Weights of a small transformer language model.
Training: a variant of Muon for these matrices, 801M tokens, 5655 steps.
Each number is 128 + 32 x the weight over the matrix's rms, rounded and kept within 0 to 255. Layers, rows and columns count from 0. Numbers have three digits each.

# layer 8 MLP down (transposed), 832x320, rms 0.104, rows 485-518, columns 256-319
135108096100117123138136106167096110091132136137165152199105164142125134112143100139157138177178126172090148138131154119156088116078131122122132076137088136088111070105118148128187154111111156
131179146163146112108070102119118120122088188114136076123131161115145170161098122141156169161113115144102097105152124155135106103164120153138058205092119066123113103111150083142136169047133137
119097144151168132108145137136152154120100116144157105176135121177194179123114149100138066141085110084094108132152203126116134148104112092100194164145135118094151127085123122128115194141118145
130110155158041124161126187178127141147141067167101173150137117061109145147128149083086097099093118140163077116120168122127119119139100144120066145166105119166081085066093146127098163141126088
072114117061154185148119086134164091151099147115148099146133129092133142111102118131161174133117058128150113167141147095117069143127207140129186123144126108164119068123132155063133165108171137
098119131122145106158157128155052126115136132123091201138151174173114149153122143190168114146152138116154130132123108138149123100153131130180086124208165188157121166150141212100147135122149121
110149156179152129130097077114127150096079112121128103106121148154134152182082091143145087097126085107196130103132156102140111127165159110115150130182092132121124209158143074114121112204120131
143143118144131125100085114103113139124186105119132076226123141092189125143102136154101145085088193145115127143173118160102155124102113143139177138138143110110127052138121147077134128093088171
149128079102090208099103158113106126130143182124165081151099123066127177081081136119092137117106139136135070148136121077118134167139146152075104139070129164130140194098137137110177176120107061
164195156148139130113114114140171115140144143113162143103115075211144102073162157065128136080123094129116095195052092111129137126122100114133101104164198108172108167105086121163054124169132132
142140115122145120098046136109159086141165089119075111137154127169156131144110117119147146147146148181098115114136168080121139097066113166149109100162090091058135130124179118098146121119118070
135122110126135104137109128169098088137098170152150172143071184099112109133068112134146150108148161105143120147149122073143132129154156142138116176126146141135118087100126128151084111102116137
139168112133171105141020118129167157164168033194145133121120152086128170081128108089126105147143123100094136196121121098071164082114174147160126096142103167076188154134161110165105132141128182
088145117106146121126126093113106064165162074175111097130178139151069145130137123079119132158150112153137175097178117156128097139090146150104091131120111103195094122137085184148139104139155168
157165158194122135175124096141147184139166145165125116102109165084149173132152075154113146132103176138069139151114116155129119157132124123151115168166084092133123072086107096143130099161162149
095107174114090113110133134098179190063132167105142057101145144067127093130131125161111093158116082050140166090153159139092110061194117146025117089139107131144104155138098164127112152131132111
178144132106154130110078108153154130163163110152092223112068122112181137170136116162056153155079142145114156109166098210144197106177109074094133130119117155154179206092141129100112170120118136
152098097116127180211129129133160160118136093121111112154160097146109140102122145193089179087086164122151071143146136092148185097088122053088176134142095102139099169138083143196182154200132124
174063118174185061128124137102134216164093135183085172152108150120153113147133104046076145051051143167114172168089157089126155107145113105142090101101143099172163081051121053166171094075154125
142114160160117131092142153135144114136154148127128177106131118107110130135118142125104070159145166129151130090143102114119175174119154145141210148119116168051146161108133056113165110094159135
132109130135085156084137133134164150149168138135062134148186167070115155108102121082130139129105080120127117164176123155161186138107105193141114124142095117176086167190056121098078142110124121
182135148164106126163160130182120118161156153167104142114143141122154083121152103143122117193128116171056094152098155154097183083110119139064099134157108116122134145138116132108168131085115155
108092107157139125095141122121139115100122135133165153118065169126130109097132082072140113067101174104165106126113127149116151162198139157122146166099147108142123087095142152105156131117145136
137129082082133128108099104170106109130085150097105112126120119146146116162105111153144080134140161165124147125124146113191150152160137126127118131089094063178147155105141117141156172130209133
105150188113087120113112189144096159080105163150167167142147124134168112127143132101097164093161145126143147153123117087141126159132132167094100132128136148130112147104148100108176162209105149
128106080112073119147131163117136160092171169131134109128157105143132160118171154171071081163111091102148125091092094111137110174142129110124141147136166120126093094124107155137124125123107127
131112098145158185121136094122119110163142042067132101089160169104077193158118151111137133121135172104104204137110086163148134132106129121094084159104134165171074129121119114137091111088114166
169122173151167131076170113204115160169142141119119146104112113098089051103123206139135168105114165164131127101180096175136125128170188141134086152154118117084095103130140109151147175147172166
102076153130200174132129139177146133139118121167164061151103109135129205165125161089194106106135145132097170180128091112155109102128109100147135122158101153140112132100116178094073159123144134
129161142084127173136128127116150172118123126144169152131091167077114161137164086104119121144169106136065149132052136099156144125152109143139122106113142098082163139144100164131085137185098065
109102096087102116143033122107083082087090147125130170147156148184173105122106094146113100151161171139165129102135116135139101093099120093088126086099168113114160133125143146139084119090115135
166145180128137079083142150159182132095148070127164118123107140172145141175162170136144195117146130163130077121152143078161111099135129145133120088125102098147146141157174125150109115129127132
126092120176143107059119173126114133159129123193135134094135113117176112114146144120121139131095210120197195113118105088107140165134124105152186139141108079177075140081165106125125137143152121
130177145111142177107082158087170138141159096164143155113133151131139168160177136129116118124115079113130137076124109153133152141156175124079150100118211133104122150157117153190205098140114175
# layer 8 MLP gate, 832x320, rms 0.395, rows 486-518, columns 256-319
186143119151148139115148068127141183152166114156175123174146166146131086128139099156138170092109141092104152129130114142126115100120141081064084119137142163100104165199144079209197125135148124
152088121119119086219155144134120107098191114126167165153153176096116069111157161146096161204150107133171187151170132096135106136094165068111132183188125101105145150147129151097122112102066122
100165105129142119226141132151111119162118168143086113113094085194097140126192101150122146133110116098082107139111100127117144081125136147102124146131094156138123117109124147129142157137161098
131140157077145138138125160170142086084140189144117128117186091106104109173107153101098174118082155131183166124175100069089142104169127113126114155136139078159123100052143142185151116125138163
142162097142136129180170067119069126141117122133147141135190148116124166109122116201147138201131119125130141106144142140118146082120143137121122079132109152136127107109143167112140099143174169
088115160097093104112090111118141136108123113161151123184170119114147148118176139162150151212169107142091085164129166102120165143136093122153128103110140172109114152139105135080115122128158126
114109159101134146091130154115119125152151175121165143175183148157088132108139077120069121119133152114134186132135122131095089102158068096139116137157130104122111119131182143144117122155155159
045058142192133168093134095157150153102069189126039103154128126093086170172140122097124191153098113118041155209139075174066091146093132125078114078173141095146130114154087109105139132146127188
105162119146147110149118072178115119128125120111119105167147112167077132168178133129073108160193139104152090131135126130084119106082146132072090142155153138126138164089057114195107125112138155
095125111128122142116145143132116159110166145131090139122172089121164118094116126108142111102121175121163138096135121120197168109132082160094125134197154119195183112130118081129117159091106133
141139165162137144155144157087125137127166160127111130144155146118161134126086149188102131093142186159092173120112156124152142149100119153222113123121127177114102099191146113117130091153124140
114089134131123115154093069054172059055150093154133104124116170228123137128151176122086117118195163098121100166097137152100159130132100066184142082128150132115177159119162163126126189085142133
173162076155152163126143150110106128096139159127092111109154139089160170157124115076074172108161177105099109174123079114105128127136087102144096145101106123140103138096134151097121126065112151
165123144119095131165097116198121119120116159171139161112133146166081137167120170125170081179116172124111108130132112086114173146116106090114136186056188123146162159163063120137116136145168185
168141100129196117097160140133115081144152163145135088150078066112153161150144135122123126163104100047171133148136132134139060065120081120087153106157074147081137124100097095160194158115066076
177171180118159120124129151102117070153195143115152091154125147060123143141163153102096124138117116137148082150091159109134140117094119133150163104148109143092153124129119080146096155158113112
124071091119158164099142164151149158062156144104049134145126069140061114142098170172123177152115182066100216131185111120119148159091205096138097124059079119098146113161138125048091122124088070
154135120081121138193157077079146095111163175146129146125131132145110145140135115157158151180168097112144181150161115145132161115163117158101161114118130127090134134132114159136158121165113108
152159134115112109137096167128162123105152169161168052093178163129084119138125154116138164161144147078130157156163137123134169110115107122160153145131154121156137130081170104129138161178179104
184157121177150136126167118142176151091119158137090148161077149160073131163189103203129133151155084123138147130130147150097108097095126104136124155143153123146127051059170127145146137097182123
105128157041192157155187110106135166173045135139124094133084104105120125144075140119142120174127203143106149113094118129099135155137156118195164085108114133143089096077101101146112175159084148
124123103110180158057183095111075115150088118087111146126134134128094111074090150054154144117169131137127059085084160136127127151127080143098147121135138108149136157141147116111144137132110086
141162164115101116087085132123148126084105135178096111096154096091121093145108143148120117120110198116089110119103123075165114077122093170128102061136135138169115173147135121089097065114100186
152112191162146101122129170153111136111127146127124165137077167053150102136102142138095167154164088153180175160148157130100146122104112141154196111123145150157115143050119124102142116118045112
103075107072192156092152148103147162130136116067096184134137094083128137096122117182074107160139108127130124176104146164125146102168118124127119123133072107125154093090105132092130146160146087
119112139173163175129126119168117088134127119160075179108067179120158148135114086102114084157165099152088115120106098068086132141142168102147086121144183209107118147104124142104082153125162143
114136065152127082082151142115110120143144160037134131133129158147182098154162057120151115156138154104127139100099130148091142068156142090148155150124101185126099170116113127128158100152157118
156060123118088116087123130114077145190129100154118131153100123138147131105148121138208147131104135138135185150170078097104104112123157151134123111135203111188112131150140065113148134125171066
135113168145120128129079172107163055098132128153145062097137102170122153130223147158140133113135161131147133083118185086144179115137086175163119092098184112092153096121087138127115100172062103
050145104125132146082081112111122145174101103151126141136145085127169125082161170166155159134171110139124117113171136111197149150127080109117138122084123111145146146144091087135122168055147116
104101100097241115200077194091111098169158161108134163098133094169136168145127068189100096151106147145130220135101146152133134100053131080090181119127136131145156092111165078123132148132110095
123170132181124076096140121141159132173116129159146137127138144167123175127147094133168124122084097140082161101135114095051129140155100159173076103094130120210116144108176093131107074138209147
168143128139090143137100135073170090085112108137131115096120091120063081148124124101201161108103125113190118139155153121136113149143173139068178104032136163135055170124140160149127138100209098
# layer 8 MLP up, 832x320, rms 0.405, rows 486-518, columns 256-319
135133156104119165127088085119129126202159093163130097121118099141145092095106119138127163096076149176110161125158148079154124062107161129159108173141100136077148108112161127094135115101111163
110093148147135130129191144158120143106117106097139185111090085132097193116135064136133104152127157147139156138169108111105148102135086201109116135165094112153157136132145061119116131180148153
130183159132163095099097187098084111140159084091179207169116166079090108162129174164139098166126108123153164143174135104044105095147135119155056121123156113105132093120138149123069133119106151
071099117124088081106116084124137106096122119143083117088144115143040047151083149183120161142069086128041056194091161094108125105152114168120089092161133119126126111102088199135143137128088183
116141135140102109093102131129114090058123108139157109145150152147145115173171126164181129150118125114117127153128087166141101132141121170146122097126129119127135157140166148166163135111181102
128107114121130137103106099082150128149103135061114096117109171136132153116134167113118140109074116115105128134150094124130049115095127104154101135132108131164065157150105118141096150138147089
175133156116194131157154093140158162096135027123204110137196143077119138116143198099064110095118142171119140116093178086140130074141108110127139098128157082053101158144130145116080122174113128
164131124056147167094174122090100132102122143114165074134107142123110192115114155094124145095149166129125139132150134133152109122098151164111150119163089107157161169095118136098095080127104114
099108169132182064127194115073108126150124177137102082143103128058119118071163193097067076145065200157149119175141151150102173116148125074119149097180121156055162091112122116177126095105146108
142167163141148103082185090169102142165089192127148094132196127162080101082135119114149087095091153148121156169092174149105162089130114156094080126128126087048138157144132102116166153172167061
144146112156128111110161160082117115109127098169113132119112138164152108172086142191135129136133114126178134136128110150083147145108142117175084138076152145062160132154105125154170119162134171
097151114086135110101170129135142171167172131096178041101126142146132088146131121097133114093144122128068151116132154107127116104116119138123159135134063141155154116099144099168098140170066134
113132105123155104083110102124220138115161103138104165167122107178138134104134124128124120144115149099140108077134127107143142194096135114136111138096107112098124187113172164109166129159091224
143128108119145133056086117136251134081164099106165154111126069085109094166155076092135123134130126148132104175090138140157141148135197134120119153132088131109143116135116105146110114187097173
104136150207138082176137167087118169072142103126123126154121089135112110186136208135096009106078098070107122099162212136175072132142110125127116094076122149196137147112125144143086136166119094
152116136077142145098166075127158100166137086116141082144173117068079095100122148185125096156139141141192125151118114155101119195173151109140110159118133149131092105158064065096115088115111186
142157152123110164160099088107105117161149075109171149125154144178142092148109130117162137181098169118111129086163117108187095129168160096146157103134115144165154222180111081149155125136076138
145114139114092083138132154108152091129165160124100189192179111193153056146137086202129169189162144141106164110082103160142200146109102139150139124104101167097166139145184123176113065124115099
177083147147088122091156123099125146124120102124150100116144152111120109181126139079112082101172179101095087155101070066140170157108184123121174120178116077117177135116147137134110158118166154
119089127123123103103127122129119134170119110091161189126191111116097096161099084129084172068133156100113101134129105165110138111117168071145215098135160118122168124140101094123154148142110119
158154118146076148188137165111093099107151107079149166095109067141112097095150138155095155089164088144112117120144075145096129128192111119102122165103115214084132160173105194131141117090096135
124113091159089135119069127066124127123113151131145143129136134181131131156079170132114115122103103129114087183159154107081129102115099090123048100172084091093156099119139146151139155137105101
157149104145117098116164136112113126090189160155143164138126123110146118106133115165163116118090144141097085184162171072130121144131108144167114184089167150076140099153076079179127110123158080
107154149076110082099140166117096128167124101111080152142104139137140093094137135096065147179046148115155154137084133131141134157160080126161209115114160124092152146180119081160177083106131140
098169165122133093128081091177118155092148110145110150158132125104125148115215120146140131133142136124124100129139152159135179084094124092106214072203171088126151117172155174144160154117122101
119140148104147133135136211090188091078126097085075132162098068159116121120130110088121108168174185162082124169062131151118129112127165112182176093161143132130083145086084148152162109111115131
097166121068143148105131109094150173149171104151121095139150178155174148145134108129107136151162106152176087141095095179114075160138119126100137125112122180126150120156159136146089123140136139
161091108141107103098145142167134170116185115138175153124117113143169165119122119139084133103114140123122037130173159129104141076141119126105109141123114066142130185133073131129092118140121087
114125098178121140121146114172121141153068185178130089113083137103116172139144101116148110101169081128137114157101136116118178172125077110074111106092082080108104069110123138124091180131186103
097087117158126166186099141162158185135131167133218098131166091111094170100144149145057129114164063191066133166140085104085135136091051117162095154119115115111135097145153164112126106116160116
119151137142119179178058029118130150100127140132108104062107136041133111121129147111189127137162190143114179197160136178146146179205125143172130150185139185133056161110132137182130132099116200
122135160091094140081140121151111169122154114114107169065124079128125118092112141138174133158172106097149141144128128108139163146133122125147130114085131107150148181154106092109134165145131090
141097084114103128065146142149059111084159125186126139079166188139137150110141145094143106155076100162112105133149151117208084132114117146135115111137144172131120128094095212163078130098179136